{"num_hidden_layers": 8, "hidden_size": 768, "num_attention_heads": 12, "num_key_value_heads": 12, "head_dim": 64, "intermediate_size": 3072, "vocab_size": 8192, "hidden_act": "tanh_gelu", "norm": "layernorm", "norm_place": "pre", "norm_eps": 1e-06, "positions": "learned", "qk_norm": false, "attn_scale": 0.125, "bias": "all", "tie_word_embeddings": true, "parallel_block": false, "extras": ["capped logits"], "init": "normal", "init_std_qkv": 0.0273, "init_std_o": 0.00683, "init_std_up": 0.0273, "init_std_down": 0.00342, "optimizer": "adamw", "learning_rate": 0.000442, "beta1": 0.9, "beta2": 0.95, "weight_decay": 0.19, "lr_head": 0.00639, "max_grad_norm": 1.0, "warmup_steps": 453, "schedule": "wsd", "decay_fraction": 0.606, "decay_shape": "cos", "final_lr_fraction": 0.05, "batch_tokens": 65536, "max_seq_len": 1024, "doc_mask": true, "train_tokens": 906800000, "max_steps": 13837, "dataset": "wikipedia_en"}
Each number is 200 + 30 x the weight over the matrix's rms, rounded and kept within 0 to 999. Layers, rows and columns count from 0.

# up: layer 4 MLP up, 3072x768, rms 0.038, rows 2164-2232, columns 384-431
# down: layer 4 MLP down (transposed), 3072x768, rms 0.0331, rows 2164-2232, columns 384-431
up2164,178,186,213,250,201,148,272,163,203,242,184,230,210,203,246,137,166,220,192,204,183,201,224,189,182,200,231,189,198,236,259,211,233,221,135,231,180,157,197,140,151,193,160,218,211,224,222,150
down2164,207,190,208,233,185,211,166,231,184,237,204,223,236,245,205,217,203,189,200,187,136,191,187,178,228,203,183,195,203,190,205,234,203,199,184,180,185,179,195,182,199,157,187,193,199,199,202,189
up2165,201,191,205,174,186,172,202,158,286,169,224,188,205,219,228,170,224,189,137,210,222,203,189,208,239,234,186,177,208,206,132,222,129,209,180,164,239,158,166,167,173,204,189,172,195,212,195,182
down2165,243,237,158,224,207,171,240,196,251,150,172,195,174,180,164,247,166,202,211,173,143,180,195,176,213,192,202,152,206,195,206,182,190,212,179,191,200,188,171,153,208,183,191,176,147,234,247,210
up2166,168,164,163,166,205,194,164,199,164,175,188,223,192,210,184,245,199,203,171,246,203,221,197,220,248,242,174,213,211,158,183,134,188,205,189,179,164,217,156,149,241,193,202,199,236,207,201,200
down2166,174,224,177,232,173,193,196,261,152,198,143,189,173,201,168,240,190,222,175,188,164,183,183,197,185,173,226,229,179,213,196,199,155,171,219,228,169,239,216,199,161,183,196,202,162,242,191,199
up2167,169,189,215,176,186,209,222,206,165,195,218,182,216,246,257,169,185,260,191,243,216,250,205,158,169,202,211,148,230,225,192,207,179,186,182,164,187,189,200,170,237,213,171,194,218,196,174,174
down2167,201,196,199,195,213,168,201,192,218,154,196,200,180,222,186,176,174,180,228,166,237,251,239,161,227,181,210,171,267,160,162,176,177,146,165,197,221,169,198,221,165,153,220,150,251,181,291,212
up2168,195,223,215,185,222,185,181,215,202,188,231,239,135,183,225,155,191,216,166,142,242,248,182,188,259,165,195,209,213,181,212,189,190,195,229,199,191,185,129,208,214,129,191,195,214,144,187,204
down2168,226,182,184,226,206,196,214,222,231,152,159,229,157,229,218,230,156,179,215,181,193,200,217,179,187,203,218,169,178,164,195,223,222,184,231,227,205,246,242,201,293,159,208,219,224,192,201,184
up2169,229,191,200,238,169,196,231,210,172,212,224,197,159,205,203,212,156,227,180,205,217,221,180,188,213,208,188,195,181,184,227,235,221,159,190,171,206,185,229,234,210,210,212,194,215,218,217,176
down2169,189,223,157,155,228,194,191,185,193,204,227,225,203,164,171,200,181,199,236,235,174,194,253,234,205,154,197,168,259,164,189,253,214,190,194,215,202,171,216,138,157,159,216,236,164,206,195,201
up2170,138,112,132,191,144,209,201,133,224,250,180,195,169,220,202,218,265,246,242,242,242,205,214,162,217,168,191,175,230,163,173,188,182,205,248,168,239,239,178,217,197,185,179,207,222,224,223,189
down2170,222,232,222,177,264,177,191,169,215,233,190,200,184,239,176,152,209,209,212,201,210,116,272,164,242,261,159,214,224,173,176,152,225,239,212,192,224,209,249,158,179,194,145,175,188,239,186,232
up2171,158,224,182,182,215,187,181,220,213,203,210,213,223,175,210,177,250,223,189,215,223,191,240,157,209,243,230,231,174,146,201,226,142,218,188,195,172,171,160,229,207,208,187,174,291,175,189,229
down2171,206,213,230,222,160,220,200,218,191,189,152,183,192,178,155,219,161,131,186,216,195,224,134,231,187,168,214,192,178,243,229,240,216,201,213,153,210,213,191,198,188,196,233,173,165,221,186,218
up2172,234,181,206,197,176,188,200,186,224,180,231,262,229,209,201,191,221,226,159,199,218,175,224,208,269,220,279,189,168,228,194,193,182,201,172,198,227,182,189,207,189,175,221,168,231,129,210,206
down2172,198,228,179,202,247,183,152,192,222,178,186,200,173,213,213,202,162,185,218,203,226,200,140,218,184,195,156,207,230,216,208,161,213,199,177,190,175,217,176,194,175,198,218,224,199,139,191,207
up2173,244,218,189,167,151,214,217,206,189,171,209,167,184,185,184,266,206,196,190,222,221,165,186,225,214,199,158,202,210,182,191,238,191,253,201,197,209,196,216,191,203,211,173,211,214,246,204,199
down2173,271,247,238,177,229,167,177,195,162,202,195,179,226,196,227,200,211,180,203,243,255,174,189,172,203,186,155,162,200,187,167,172,203,204,183,221,200,183,222,194,212,199,213,205,245,173,237,170
up2174,222,192,176,207,232,162,234,176,190,212,240,217,209,222,213,179,179,192,164,231,217,221,151,209,230,216,229,177,170,214,188,181,227,177,175,170,204,175,225,218,200,178,243,172,230,217,207,213
down2174,211,176,200,179,250,185,176,159,184,226,192,227,219,140,206,197,239,205,196,147,220,190,229,259,204,173,209,209,180,175,193,207,256,167,191,218,218,247,199,217,179,200,212,173,203,202,176,197
up2175,158,210,223,213,195,180,226,178,207,171,157,129,232,230,232,199,165,206,200,149,293,238,225,178,196,189,220,152,203,221,201,149,166,194,194,234,268,219,205,184,180,209,223,199,259,205,190,174
down2175,217,145,213,192,197,249,173,195,193,166,146,216,186,182,264,189,233,135,219,213,183,184,165,173,206,239,207,220,213,200,228,213,244,241,180,182,178,146,230,208,213,208,212,209,167,177,249,182
up2176,234,212,186,159,173,212,202,236,174,193,186,147,244,201,188,205,170,211,183,169,221,179,185,203,171,156,157,246,230,204,183,221,198,213,183,188,188,199,156,191,170,145,217,173,194,197,212,212
down2176,158,187,143,194,207,229,187,218,185,177,199,212,216,158,232,197,188,201,193,226,202,213,203,186,200,198,246,214,191,190,198,212,229,184,214,196,198,228,219,209,202,179,156,186,246,202,249,176
up2177,199,129,149,197,191,185,197,173,214,181,218,225,198,226,189,162,192,191,174,204,259,227,140,235,215,212,227,203,151,225,181,204,116,170,191,170,208,260,234,115,190,192,181,175,171,179,176,202
down2177,173,215,251,218,258,195,213,213,215,189,215,228,196,189,166,195,208,265,222,185,185,135,229,233,231,202,183,193,183,195,224,203,236,170,188,259,176,184,175,199,184,216,249,204,203,187,209,262
up2178,193,227,157,214,209,217,258,185,179,204,236,205,132,255,223,160,223,274,200,236,220,249,195,212,202,198,193,183,156,193,207,207,168,178,219,216,190,273,125,182,192,210,192,197,210,223,183,208
down2178,156,205,166,177,223,218,195,197,176,262,183,221,236,186,224,212,180,226,239,115,220,229,265,200,159,135,190,232,215,171,204,221,216,194,185,217,184,231,200,218,166,159,219,185,137,153,275,188
up2179,188,192,193,204,220,177,211,232,202,222,159,167,180,194,162,224,235,183,218,182,195,145,251,237,237,232,218,201,202,180,197,190,267,146,225,283,223,185,180,165,183,185,164,172,230,200,198,157
down2179,242,241,196,204,223,215,196,208,243,254,164,158,226,182,209,245,191,249,142,188,176,241,178,182,195,235,215,197,202,174,181,245,157,154,228,234,188,269,181,106,141,218,233,218,137,129,156,269
up2180,161,147,205,184,220,166,198,210,213,174,198,210,156,188,176,201,193,205,280,180,228,260,146,230,232,151,187,133,190,164,198,241,183,201,203,221,242,232,203,164,176,119,263,186,177,206,271,200
down2180,162,167,166,238,158,183,214,161,158,203,216,224,179,197,201,217,212,203,172,178,208,195,195,181,199,187,181,239,233,246,206,243,213,225,193,225,202,226,173,183,153,164,209,197,161,238,222,220
up2181,177,165,208,229,170,199,106,198,212,210,213,214,209,169,171,147,249,216,198,143,238,209,208,172,212,216,200,205,240,214,199,202,168,143,168,156,168,183,220,130,207,112,169,144,208,207,208,180
down2181,161,232,190,259,203,160,182,210,188,262,164,189,175,209,195,164,149,203,196,202,163,177,220,212,215,198,197,214,176,216,184,235,151,230,195,216,186,136,223,164,217,250,207,276,203,138,182,192
up2182,170,228,245,192,180,190,170,222,202,226,222,185,174,187,179,264,197,187,189,190,211,199,214,204,208,209,198,215,203,173,195,228,214,221,228,199,226,185,164,185,223,175,171,184,235,185,227,146
down2182,187,158,167,244,246,200,254,192,210,195,182,220,167,230,224,235,221,203,187,172,197,196,186,151,210,183,220,240,205,221,222,205,199,233,211,246,159,195,210,192,199,176,154,217,236,200,211,184
up2183,225,224,142,237,220,237,204,155,190,187,196,181,181,257,177,215,197,198,228,212,209,254,156,209,193,172,208,239,213,170,182,203,165,196,196,194,190,184,184,136,225,167,277,182,242,198,209,202
down2183,177,171,177,209,200,183,202,111,196,175,258,224,201,211,176,193,186,159,149,168,209,147,228,241,190,173,255,186,165,216,247,248,185,219,221,224,260,257,258,231,214,186,227,237,180,229,196,196
up2184,199,207,167,195,211,246,149,208,168,182,196,193,224,137,255,214,200,210,219,214,200,248,197,175,213,223,230,190,219,176,209,256,211,219,251,198,205,219,175,192,218,234,215,143,190,219,200,161
down2184,282,180,196,214,176,156,203,212,258,211,254,246,155,233,157,162,224,235,232,210,192,183,202,210,173,231,185,176,129,196,207,171,228,146,194,238,218,219,194,214,186,127,244,232,165,176,220,239
up2185,193,224,188,258,145,222,179,173,176,175,202,203,180,170,209,177,266,191,199,221,219,229,188,200,228,167,186,167,176,197,198,196,204,222,180,242,266,189,211,194,181,196,198,222,136,199,199,219
down2185,241,187,247,191,162,179,172,196,175,177,174,289,161,147,189,215,228,168,225,257,223,203,232,219,145,248,195,198,190,165,229,202,205,214,207,169,157,165,136,165,178,208,200,191,223,228,240,171
up2186,205,193,226,211,165,208,212,182,178,208,133,160,211,183,264,200,253,197,178,194,243,218,179,161,212,184,230,234,138,185,238,135,208,215,141,184,205,190,160,179,207,210,193,195,212,233,242,226
down2186,217,184,180,241,168,174,180,220,211,190,245,175,187,177,223,225,222,233,212,197,211,196,242,240,176,256,180,184,162,214,213,255,180,207,196,175,190,187,191,164,176,191,224,214,215,207,185,249
up2187,215,157,202,242,220,180,252,194,234,231,232,220,219,245,186,207,220,179,216,222,171,191,244,237,204,124,222,193,224,151,235,192,181,185,202,217,199,199,180,179,216,221,195,202,204,264,269,227
down2187,161,176,215,163,188,215,252,159,149,160,283,222,206,174,204,204,246,218,252,226,186,184,228,183,228,217,141,197,186,196,112,234,239,188,167,252,219,223,211,217,201,319,194,169,197,207,191,208
up2188,222,162,203,241,166,125,233,225,187,218,172,188,321,259,187,157,179,188,205,200,183,186,161,193,246,192,185,180,161,215,225,226,193,207,198,171,219,209,211,179,191,156,204,158,193,196,221,212
down2188,242,204,162,201,212,260,265,206,228,217,170,192,228,209,195,213,192,223,156,207,180,253,200,161,228,157,182,196,248,163,246,237,219,187,209,272,269,225,222,163,216,214,158,187,205,206,240,183
up2189,151,208,192,170,251,247,197,219,160,221,254,191,225,180,236,183,181,224,211,176,211,209,234,192,191,180,243,186,193,198,242,221,165,211,167,193,270,171,214,182,184,206,150,149,206,210,229,212
down2189,190,188,241,185,203,153,198,175,164,219,171,181,216,192,162,210,246,119,193,195,184,201,236,214,179,171,192,202,208,194,172,235,267,222,232,190,193,227,181,277,216,193,240,276,201,174,205,197
up2190,202,152,174,156,219,183,159,245,197,172,135,203,255,203,184,268,165,254,201,202,242,133,185,219,226,165,162,179,203,202,238,195,191,231,238,233,208,263,175,152,182,177,163,197,200,173,163,183
down2190,181,168,239,176,242,144,163,285,217,231,201,216,188,164,246,214,213,190,170,186,196,202,199,210,181,151,203,175,258,243,219,268,142,185,199,195,212,219,144,214,174,210,218,224,255,163,138,190
up2191,217,143,220,194,196,201,219,179,173,223,211,198,233,219,229,211,188,202,269,226,211,207,175,193,205,228,249,179,216,215,200,178,208,179,189,208,157,202,199,232,247,167,200,143,189,242,228,183
down2191,209,227,188,163,206,206,183,223,225,208,144,257,223,148,228,196,182,158,176,199,204,201,150,179,179,239,230,180,189,230,171,234,233,97,223,211,124,225,234,229,204,225,219,195,240,192,195,195
up2192,225,227,194,187,222,169,184,215,131,178,197,246,141,203,238,218,187,232,235,216,243,226,225,150,245,181,174,203,239,178,195,243,208,171,153,211,235,201,192,235,222,177,151,214,210,197,240,229
down2192,200,232,240,235,214,217,181,213,193,193,230,211,234,239,225,162,185,220,219,116,184,239,235,193,216,205,234,212,216,181,196,166,169,189,208,217,176,199,248,218,132,189,208,190,245,138,261,192
up2193,179,185,179,217,164,199,238,162,226,228,214,218,190,157,254,145,140,228,227,264,151,177,195,219,234,192,220,160,167,195,166,197,203,159,223,203,166,169,173,222,154,177,198,182,192,197,154,248
down2193,255,143,166,245,227,202,187,241,187,179,199,204,202,193,180,157,221,171,205,182,118,136,200,258,186,143,174,251,192,211,245,205,203,228,156,182,202,153,182,156,149,142,211,207,258,176,130,221
up2194,199,172,219,229,157,183,180,234,209,187,198,201,227,147,172,233,202,247,221,223,265,239,175,216,199,190,229,209,176,154,233,185,225,217,150,210,211,233,195,226,188,164,200,202,182,246,183,207
down2194,185,235,196,149,225,200,215,159,201,206,175,183,192,221,207,192,222,150,190,186,138,183,210,217,202,210,173,208,221,208,211,205,163,150,240,224,212,209,199,141,205,211,172,176,239,168,223,197
up2195,183,197,189,256,169,199,221,177,159,207,212,217,281,199,256,237,195,179,191,227,214,271,159,196,205,185,145,156,218,197,173,189,183,241,193,185,142,221,213,271,173,169,208,207,219,180,159,194
down2195,224,207,176,203,205,176,176,247,215,211,247,139,256,228,172,211,172,190,148,200,244,224,226,232,203,183,211,199,244,163,229,206,218,227,185,194,266,203,239,201,227,177,169,194,195,171,174,210
up2196,174,217,177,206,180,161,212,169,215,225,146,137,199,165,196,156,148,194,186,212,240,193,149,190,254,147,183,184,108,157,222,226,222,172,201,202,232,213,234,205,166,172,190,177,170,207,173,200
down2196,218,208,229,242,190,222,200,184,221,231,211,220,197,186,238,198,245,228,170,170,153,222,192,197,197,216,263,193,199,156,249,277,174,230,184,183,159,248,211,154,208,208,220,201,239,162,174,166
up2197,199,187,221,224,196,215,221,240,182,227,176,219,221,234,153,224,192,156,206,130,233,166,182,219,185,207,190,197,244,216,142,193,228,256,192,217,239,191,199,240,245,178,190,176,267,238,219,174
down2197,174,196,189,202,186,161,196,234,180,231,237,177,201,136,213,173,241,238,156,151,179,246,184,240,236,224,249,133,217,222,217,180,193,199,207,276,142,196,155,236,213,168,166,227,200,153,219,205
up2198,213,154,179,186,201,197,153,174,232,210,195,166,197,152,211,183,221,192,196,219,240,211,159,213,198,211,197,170,221,133,223,142,136,215,227,176,198,189,222,184,217,161,277,224,173,212,177,244
down2198,204,170,237,200,237,231,268,180,197,178,190,229,197,185,200,204,156,154,263,163,237,225,198,171,233,166,171,207,168,206,185,178,225,228,192,219,182,226,228,170,217,237,171,225,231,165,213,189
up2199,188,216,187,236,210,139,174,221,245,188,248,216,162,218,214,218,225,145,219,168,216,168,175,216,203,223,229,164,247,194,160,230,168,223,223,246,199,203,161,196,201,209,190,226,157,232,192,195
down2199,135,220,160,282,192,181,193,220,183,141,163,177,157,204,201,218,210,158,207,256,179,174,218,181,245,175,136,171,205,197,179,145,200,207,189,253,234,206,192,188,157,232,237,211,213,232,181,118
up2200,167,156,150,227,150,191,214,218,226,202,175,171,214,214,198,173,205,234,172,155,190,242,177,183,192,204,259,221,245,177,186,240,217,229,183,172,197,225,248,201,197,239,156,208,153,158,197,141
down2200,147,246,211,193,212,193,220,172,202,179,163,223,253,215,226,224,204,181,107,176,176,214,217,200,225,238,181,214,221,223,162,161,217,132,180,216,169,233,200,242,211,229,222,187,171,232,202,218
up2201,168,169,187,183,159,219,258,218,175,193,215,252,211,246,214,228,210,218,167,212,224,190,167,234,260,128,209,203,211,185,172,213,124,246,228,169,219,215,188,251,228,174,167,203,209,185,213,209
down2201,176,206,224,210,181,191,165,198,199,164,187,206,197,189,259,208,203,174,175,198,219,215,174,187,215,133,175,232,210,165,199,214,176,220,186,231,148,210,213,198,217,217,183,258,240,199,177,175
up2202,189,190,183,197,206,134,179,235,170,190,183,207,229,195,232,195,187,239,151,177,196,211,170,222,172,203,140,204,164,202,213,213,186,242,223,145,242,196,164,192,126,208,203,167,200,151,187,203
down2202,218,214,186,188,210,175,162,159,218,211,221,243,169,184,194,233,210,201,202,207,228,176,227,228,193,189,186,223,180,166,197,206,254,214,216,190,180,222,147,200,230,159,194,224,219,210,168,234
up2203,223,243,191,160,148,165,174,176,214,241,195,194,146,204,191,226,179,224,228,232,232,238,169,201,209,256,177,209,214,140,174,223,217,220,214,146,202,198,220,168,185,193,159,155,203,149,209,205
down2203,220,214,230,162,265,220,193,190,202,193,178,231,225,174,266,176,215,193,176,235,200,270,205,180,248,180,212,195,216,224,233,211,201,201,140,168,248,205,226,163,178,182,233,176,192,168,156,210
up2204,182,232,189,215,210,205,237,171,179,217,202,185,216,189,216,126,248,196,236,203,209,153,166,196,198,196,199,186,200,207,186,212,203,191,197,204,192,215,191,155,164,159,181,177,240,197,201,181
down2204,203,200,205,225,203,216,184,190,197,196,218,200,210,180,179,248,192,241,180,224,193,236,205,195,210,172,179,223,206,172,191,180,179,236,220,179,223,191,199,221,212,178,211,169,181,196,200,214
up2205,201,189,192,182,209,134,199,193,178,221,192,156,202,222,185,178,199,223,177,183,199,190,193,176,238,248,230,196,225,140,176,203,185,192,234,239,217,188,198,211,163,200,174,190,197,164,228,203
down2205,190,204,182,205,200,181,188,193,221,189,179,233,169,202,249,244,195,176,152,247,196,177,168,169,199,205,140,200,185,225,203,225,184,201,204,213,204,226,205,232,211,194,198,209,244,221,169,158
up2206,176,236,183,230,185,196,207,189,194,218,233,196,254,207,209,228,194,206,215,158,177,246,201,235,184,170,137,187,197,200,212,210,193,278,184,199,211,219,253,200,222,169,171,182,197,196,163,187
down2206,255,188,169,187,238,187,217,219,193,213,234,226,275,233,169,253,166,243,167,195,150,133,156,195,214,243,207,159,226,254,215,149,254,218,224,176,233,230,164,188,189,173,218,214,158,226,165,218
up2207,242,184,189,155,192,203,276,172,221,204,201,204,157,207,210,158,166,173,221,193,203,223,203,161,178,160,230,208,155,203,226,195,252,209,204,193,175,193,176,239,162,164,162,185,214,241,165,204
down2207,203,230,190,242,170,227,165,186,246,170,177,206,235,202,209,202,200,179,221,204,224,197,151,212,226,262,242,188,202,180,208,214,199,175,215,228,209,115,223,202,207,156,264,216,179,247,218,193
up2208,207,188,197,162,176,225,194,159,225,189,177,181,201,220,207,231,209,218,224,181,217,215,226,163,216,187,191,232,228,166,246,206,208,181,205,184,200,206,205,190,202,189,219,198,201,180,199,179
down2208,223,176,204,203,196,221,209,234,237,143,202,182,205,199,175,218,194,251,207,259,173,197,180,188,160,233,194,166,175,185,199,184,202,206,184,235,212,237,211,192,197,178,198,206,156,215,151,221
up2209,201,212,206,168,190,153,205,129,199,216,204,208,227,220,205,167,231,158,215,182,231,208,147,209,206,162,201,191,220,202,220,162,150,247,210,181,244,256,196,207,175,176,183,232,208,237,214,198
down2209,172,226,185,172,219,209,167,211,147,175,197,241,165,171,191,199,211,203,272,196,195,127,229,198,204,210,186,190,209,160,197,223,205,204,174,225,167,176,233,192,187,143,177,182,209,233,208,187
up2210,187,207,179,228,178,179,170,225,211,219,224,190,177,272,213,185,208,169,246,198,201,214,227,193,229,251,297,192,232,195,175,184,192,195,218,168,230,214,176,152,177,173,233,176,193,191,221,184
down2210,184,205,181,184,192,219,147,233,206,227,215,216,171,198,214,228,171,254,142,194,249,193,174,176,224,208,183,175,181,168,240,198,203,229,162,172,197,168,201,208,237,159,243,200,180,177,223,188
up2211,183,233,202,217,224,156,217,167,204,206,252,197,191,179,261,198,216,223,171,227,188,182,189,139,206,168,205,204,206,211,216,187,202,219,235,227,211,227,142,206,198,173,235,193,188,207,146,186
down2211,189,217,226,155,205,194,181,209,171,213,152,202,201,137,191,167,170,209,186,228,236,235,214,201,201,223,190,218,171,181,163,212,199,208,166,209,221,228,197,179,249,229,195,244,215,218,192,187
up2212,167,217,210,187,145,227,248,227,211,222,194,193,246,177,209,155,190,171,197,212,174,232,131,160,256,176,195,219,192,174,158,170,219,220,153,180,185,198,136,169,212,209,217,171,179,198,173,130
down2212,204,174,180,214,168,192,207,158,190,198,201,187,221,204,186,182,184,201,172,200,199,175,190,208,221,201,215,170,187,237,194,179,174,195,194,195,199,214,215,197,194,185,194,228,189,201,194,177
up2213,158,210,133,235,173,194,165,155,153,203,164,179,123,224,185,195,175,203,175,165,220,209,194,194,219,167,182,220,150,150,220,192,174,249,183,213,264,228,170,226,207,173,181,183,261,172,179,213
down2213,178,201,219,223,209,206,214,209,170,136,203,197,197,215,227,244,236,178,275,160,176,164,183,178,199,225,195,199,243,220,185,256,178,208,226,149,103,153,189,189,209,247,223,244,202,192,216,227
up2214,223,197,164,171,218,210,182,167,230,254,184,179,190,181,229,217,236,193,213,237,212,228,190,243,219,208,251,204,201,210,191,187,216,178,244,204,208,184,214,182,207,230,192,210,272,198,209,154
down2214,176,209,172,210,196,179,234,231,183,220,208,202,135,180,180,181,180,232,246,215,176,216,243,206,156,156,183,177,245,235,208,170,158,238,228,214,167,180,168,205,209,216,154,199,177,213,212,213
up2215,160,144,185,196,141,212,203,286,170,208,170,237,166,244,184,163,149,195,181,220,266,205,219,204,232,201,157,165,202,196,224,252,206,171,173,194,220,177,171,135,181,196,195,165,279,203,244,204
down2215,244,253,162,257,190,221,161,150,192,168,260,159,205,264,234,201,240,249,235,273,256,166,183,280,215,149,207,228,158,174,174,167,166,175,185,181,162,211,232,180,191,189,141,177,242,190,263,225
up2216,191,213,183,218,211,183,223,196,242,226,219,194,198,209,190,194,199,248,164,165,198,205,186,214,210,203,225,250,191,231,226,178,173,198,205,190,179,178,196,199,192,205,192,165,203,183,211,178
down2216,187,252,174,126,223,190,193,200,216,129,178,176,168,189,177,207,174,218,224,228,230,244,218,195,182,203,210,198,207,176,224,184,232,211,184,179,195,193,208,201,211,145,194,179,176,157,199,238
up2217,200,154,191,208,216,176,217,183,201,208,209,209,219,178,212,189,237,134,177,221,201,200,204,196,175,228,196,182,174,231,183,207,197,197,213,209,217,222,186,188,189,170,198,148,187,198,230,205
down2217,175,193,233,159,194,243,149,211,197,201,226,194,192,217,213,197,170,220,209,201,204,201,193,169,200,175,200,262,231,200,216,227,180,173,152,198,194,159,214,205,234,202,195,221,236,180,184,185
up2218,210,205,193,230,222,199,193,248,222,249,168,189,166,225,213,215,184,156,198,195,169,235,228,236,263,211,214,230,217,232,190,191,173,205,178,253,187,266,228,228,200,118,234,158,221,238,221,219
down2218,201,224,175,236,239,186,229,184,163,158,191,210,214,180,195,179,189,249,248,152,197,221,250,177,285,215,223,210,180,196,239,191,165,191,182,223,154,206,148,240,160,208,185,195,191,222,238,164
up2219,117,207,208,232,169,201,196,176,168,180,193,203,210,228,156,200,166,221,219,176,208,184,206,148,210,214,204,198,169,217,235,138,233,239,186,207,173,205,174,211,244,229,132,186,188,225,176,158
down2219,198,203,197,207,182,180,199,189,189,213,181,217,208,173,151,209,188,242,197,231,224,191,180,136,207,185,232,179,144,202,192,155,196,194,203,183,179,190,204,181,227,187,152,198,212,205,157,182
up2220,201,173,203,226,197,140,224,209,262,216,204,236,234,182,253,224,190,183,202,218,178,206,189,244,216,229,243,181,159,193,184,173,145,222,231,206,189,171,226,221,162,167,203,184,210,279,241,221
down2220,161,205,201,168,188,204,195,202,175,244,149,158,184,215,152,182,243,204,219,221,238,221,188,230,221,227,192,202,182,209,236,234,195,201,178,218,182,147,171,175,242,233,153,226,184,242,204,146
up2221,228,187,215,258,209,256,169,161,200,217,213,149,193,224,245,172,165,220,179,132,215,255,200,207,213,196,217,173,177,224,216,225,278,223,192,185,217,159,219,245,219,220,227,164,320,214,178,204
down2221,231,176,192,194,240,210,179,219,261,197,219,177,226,216,213,146,257,210,184,219,254,197,223,161,263,205,239,232,194,182,271,179,250,173,174,147,209,193,178,150,241,274,193,163,236,170,241,204
up2222,186,194,200,223,199,237,240,183,201,233,234,196,196,186,182,154,181,179,246,202,197,163,215,165,243,218,215,195,200,225,179,180,178,157,157,204,196,228,207,184,217,213,207,164,243,182,195,207
down2222,183,210,202,207,259,182,185,228,209,217,183,264,234,123,199,203,231,232,227,192,191,211,212,201,220,253,178,181,195,180,243,185,201,176,203,191,196,187,213,220,160,201,203,213,212,218,225,194
up2223,179,208,151,260,142,238,137,208,187,262,185,218,146,215,216,190,202,207,171,163,223,217,168,161,195,190,173,235,219,165,201,197,159,164,183,215,173,221,207,172,216,212,192,166,193,184,205,165
down2223,184,167,237,200,175,188,235,219,242,256,210,159,155,194,231,212,177,152,249,123,245,201,208,242,220,176,147,197,190,105,211,190,181,236,212,255,157,225,215,230,134,197,152,222,184,174,234,171
up2224,221,207,183,205,164,162,203,191,242,224,148,240,167,192,201,208,188,229,157,118,191,176,188,210,190,163,211,213,179,224,179,218,217,204,156,185,252,166,154,231,198,178,195,179,216,220,265,197
down2224,217,198,205,199,203,218,203,170,211,183,183,204,229,222,224,169,217,156,156,212,202,165,182,219,196,219,181,257,206,196,174,175,241,172,235,226,162,206,200,181,226,184,222,182,226,224,180,228
up2225,212,143,159,229,184,218,237,184,172,214,231,204,203,173,196,213,241,259,167,204,254,226,168,193,247,260,251,203,165,189,221,157,178,242,192,201,182,203,147,226,182,165,189,224,262,198,146,161
down2225,216,179,192,231,222,204,206,169,204,215,190,215,189,184,236,111,215,238,153,194,160,139,265,173,190,192,188,228,216,231,235,199,191,163,291,240,195,223,164,216,99,166,289,184,202,211,151,211
up2226,198,214,222,132,191,123,251,229,217,221,222,201,164,163,186,161,202,223,158,183,199,174,165,200,210,202,174,223,202,214,222,129,153,206,165,192,278,181,157,195,205,255,172,219,233,195,226,275
down2226,240,217,224,239,248,174,201,188,209,204,210,223,219,186,273,258,206,196,236,214,160,221,170,195,243,197,141,189,199,151,144,225,168,176,195,192,217,231,216,182,245,165,242,221,154,232,207,189
up2227,126,227,208,189,228,273,209,163,187,233,164,227,158,182,232,186,150,249,189,258,231,219,204,185,219,172,164,212,200,242,176,152,177,188,216,130,180,205,197,201,141,193,209,188,246,212,158,138
down2227,187,214,216,201,174,160,182,130,207,178,232,146,239,218,165,199,143,241,205,168,278,214,208,214,200,212,177,230,133,178,152,206,236,195,190,184,160,180,169,192,176,222,176,226,241,221,190,239
up2228,187,210,203,252,240,211,216,241,191,244,211,197,239,213,220,198,216,221,211,173,148,226,245,136,184,245,179,168,194,139,228,246,182,222,206,153,213,163,168,184,233,210,250,175,193,149,199,226
down2228,180,208,170,193,178,214,187,144,176,144,203,211,202,168,201,188,202,225,244,233,130,193,200,234,163,220,201,196,195,216,215,226,202,191,197,241,241,223,150,217,178,155,175,181,218,279,175,183
up2229,205,216,208,197,180,215,205,193,228,222,204,184,212,207,212,215,199,181,178,227,201,157,153,203,228,233,207,208,208,178,145,113,237,202,188,232,168,197,204,178,194,185,256,157,208,166,194,215
down2229,191,167,161,167,202,185,176,184,194,193,163,188,184,231,198,189,180,242,179,169,189,225,194,175,196,204,243,213,197,182,243,231,204,193,160,188,199,216,190,208,221,165,150,174,208,150,200,188
up2230,186,173,176,240,171,233,269,189,248,261,215,206,156,180,197,207,112,192,239,193,196,210,197,223,205,237,235,179,191,208,193,218,205,193,207,244,235,196,200,226,226,221,213,209,189,181,166,198
down2230,257,195,272,284,229,193,230,250,180,207,257,201,188,210,188,139,160,177,147,230,163,191,194,220,232,168,219,224,224,186,260,247,154,212,200,137,201,125,202,146,219,187,239,212,176,190,237,250
up2231,197,212,186,239,181,203,201,218,200,221,199,258,198,176,249,151,216,169,173,186,193,162,176,200,251,222,246,185,203,194,170,172,180,215,204,197,236,171,159,175,166,210,182,127,193,249,213,167
down2231,167,222,180,190,189,202,222,177,247,168,184,228,208,175,152,195,176,177,218,188,136,187,225,211,230,195,182,232,193,179,212,228,180,236,215,229,166,161,213,191,219,228,218,261,191,214,200,266
up2232,188,180,191,186,211,236,175,215,216,208,213,201,211,258,203,189,168,243,203,234,232,185,189,203,187,229,250,201,193,213,156,211,209,181,201,147,170,187,174,198,177,205,196,204,182,217,211,203
down2232,190,184,234,186,203,241,187,217,208,252,195,205,217,191,184,210,216,216,226,242,190,156,209,202,247,201,206,198,215,196,231,233,202,220,235,244,203,164,206,187,190,189,188,217,159,169,225,158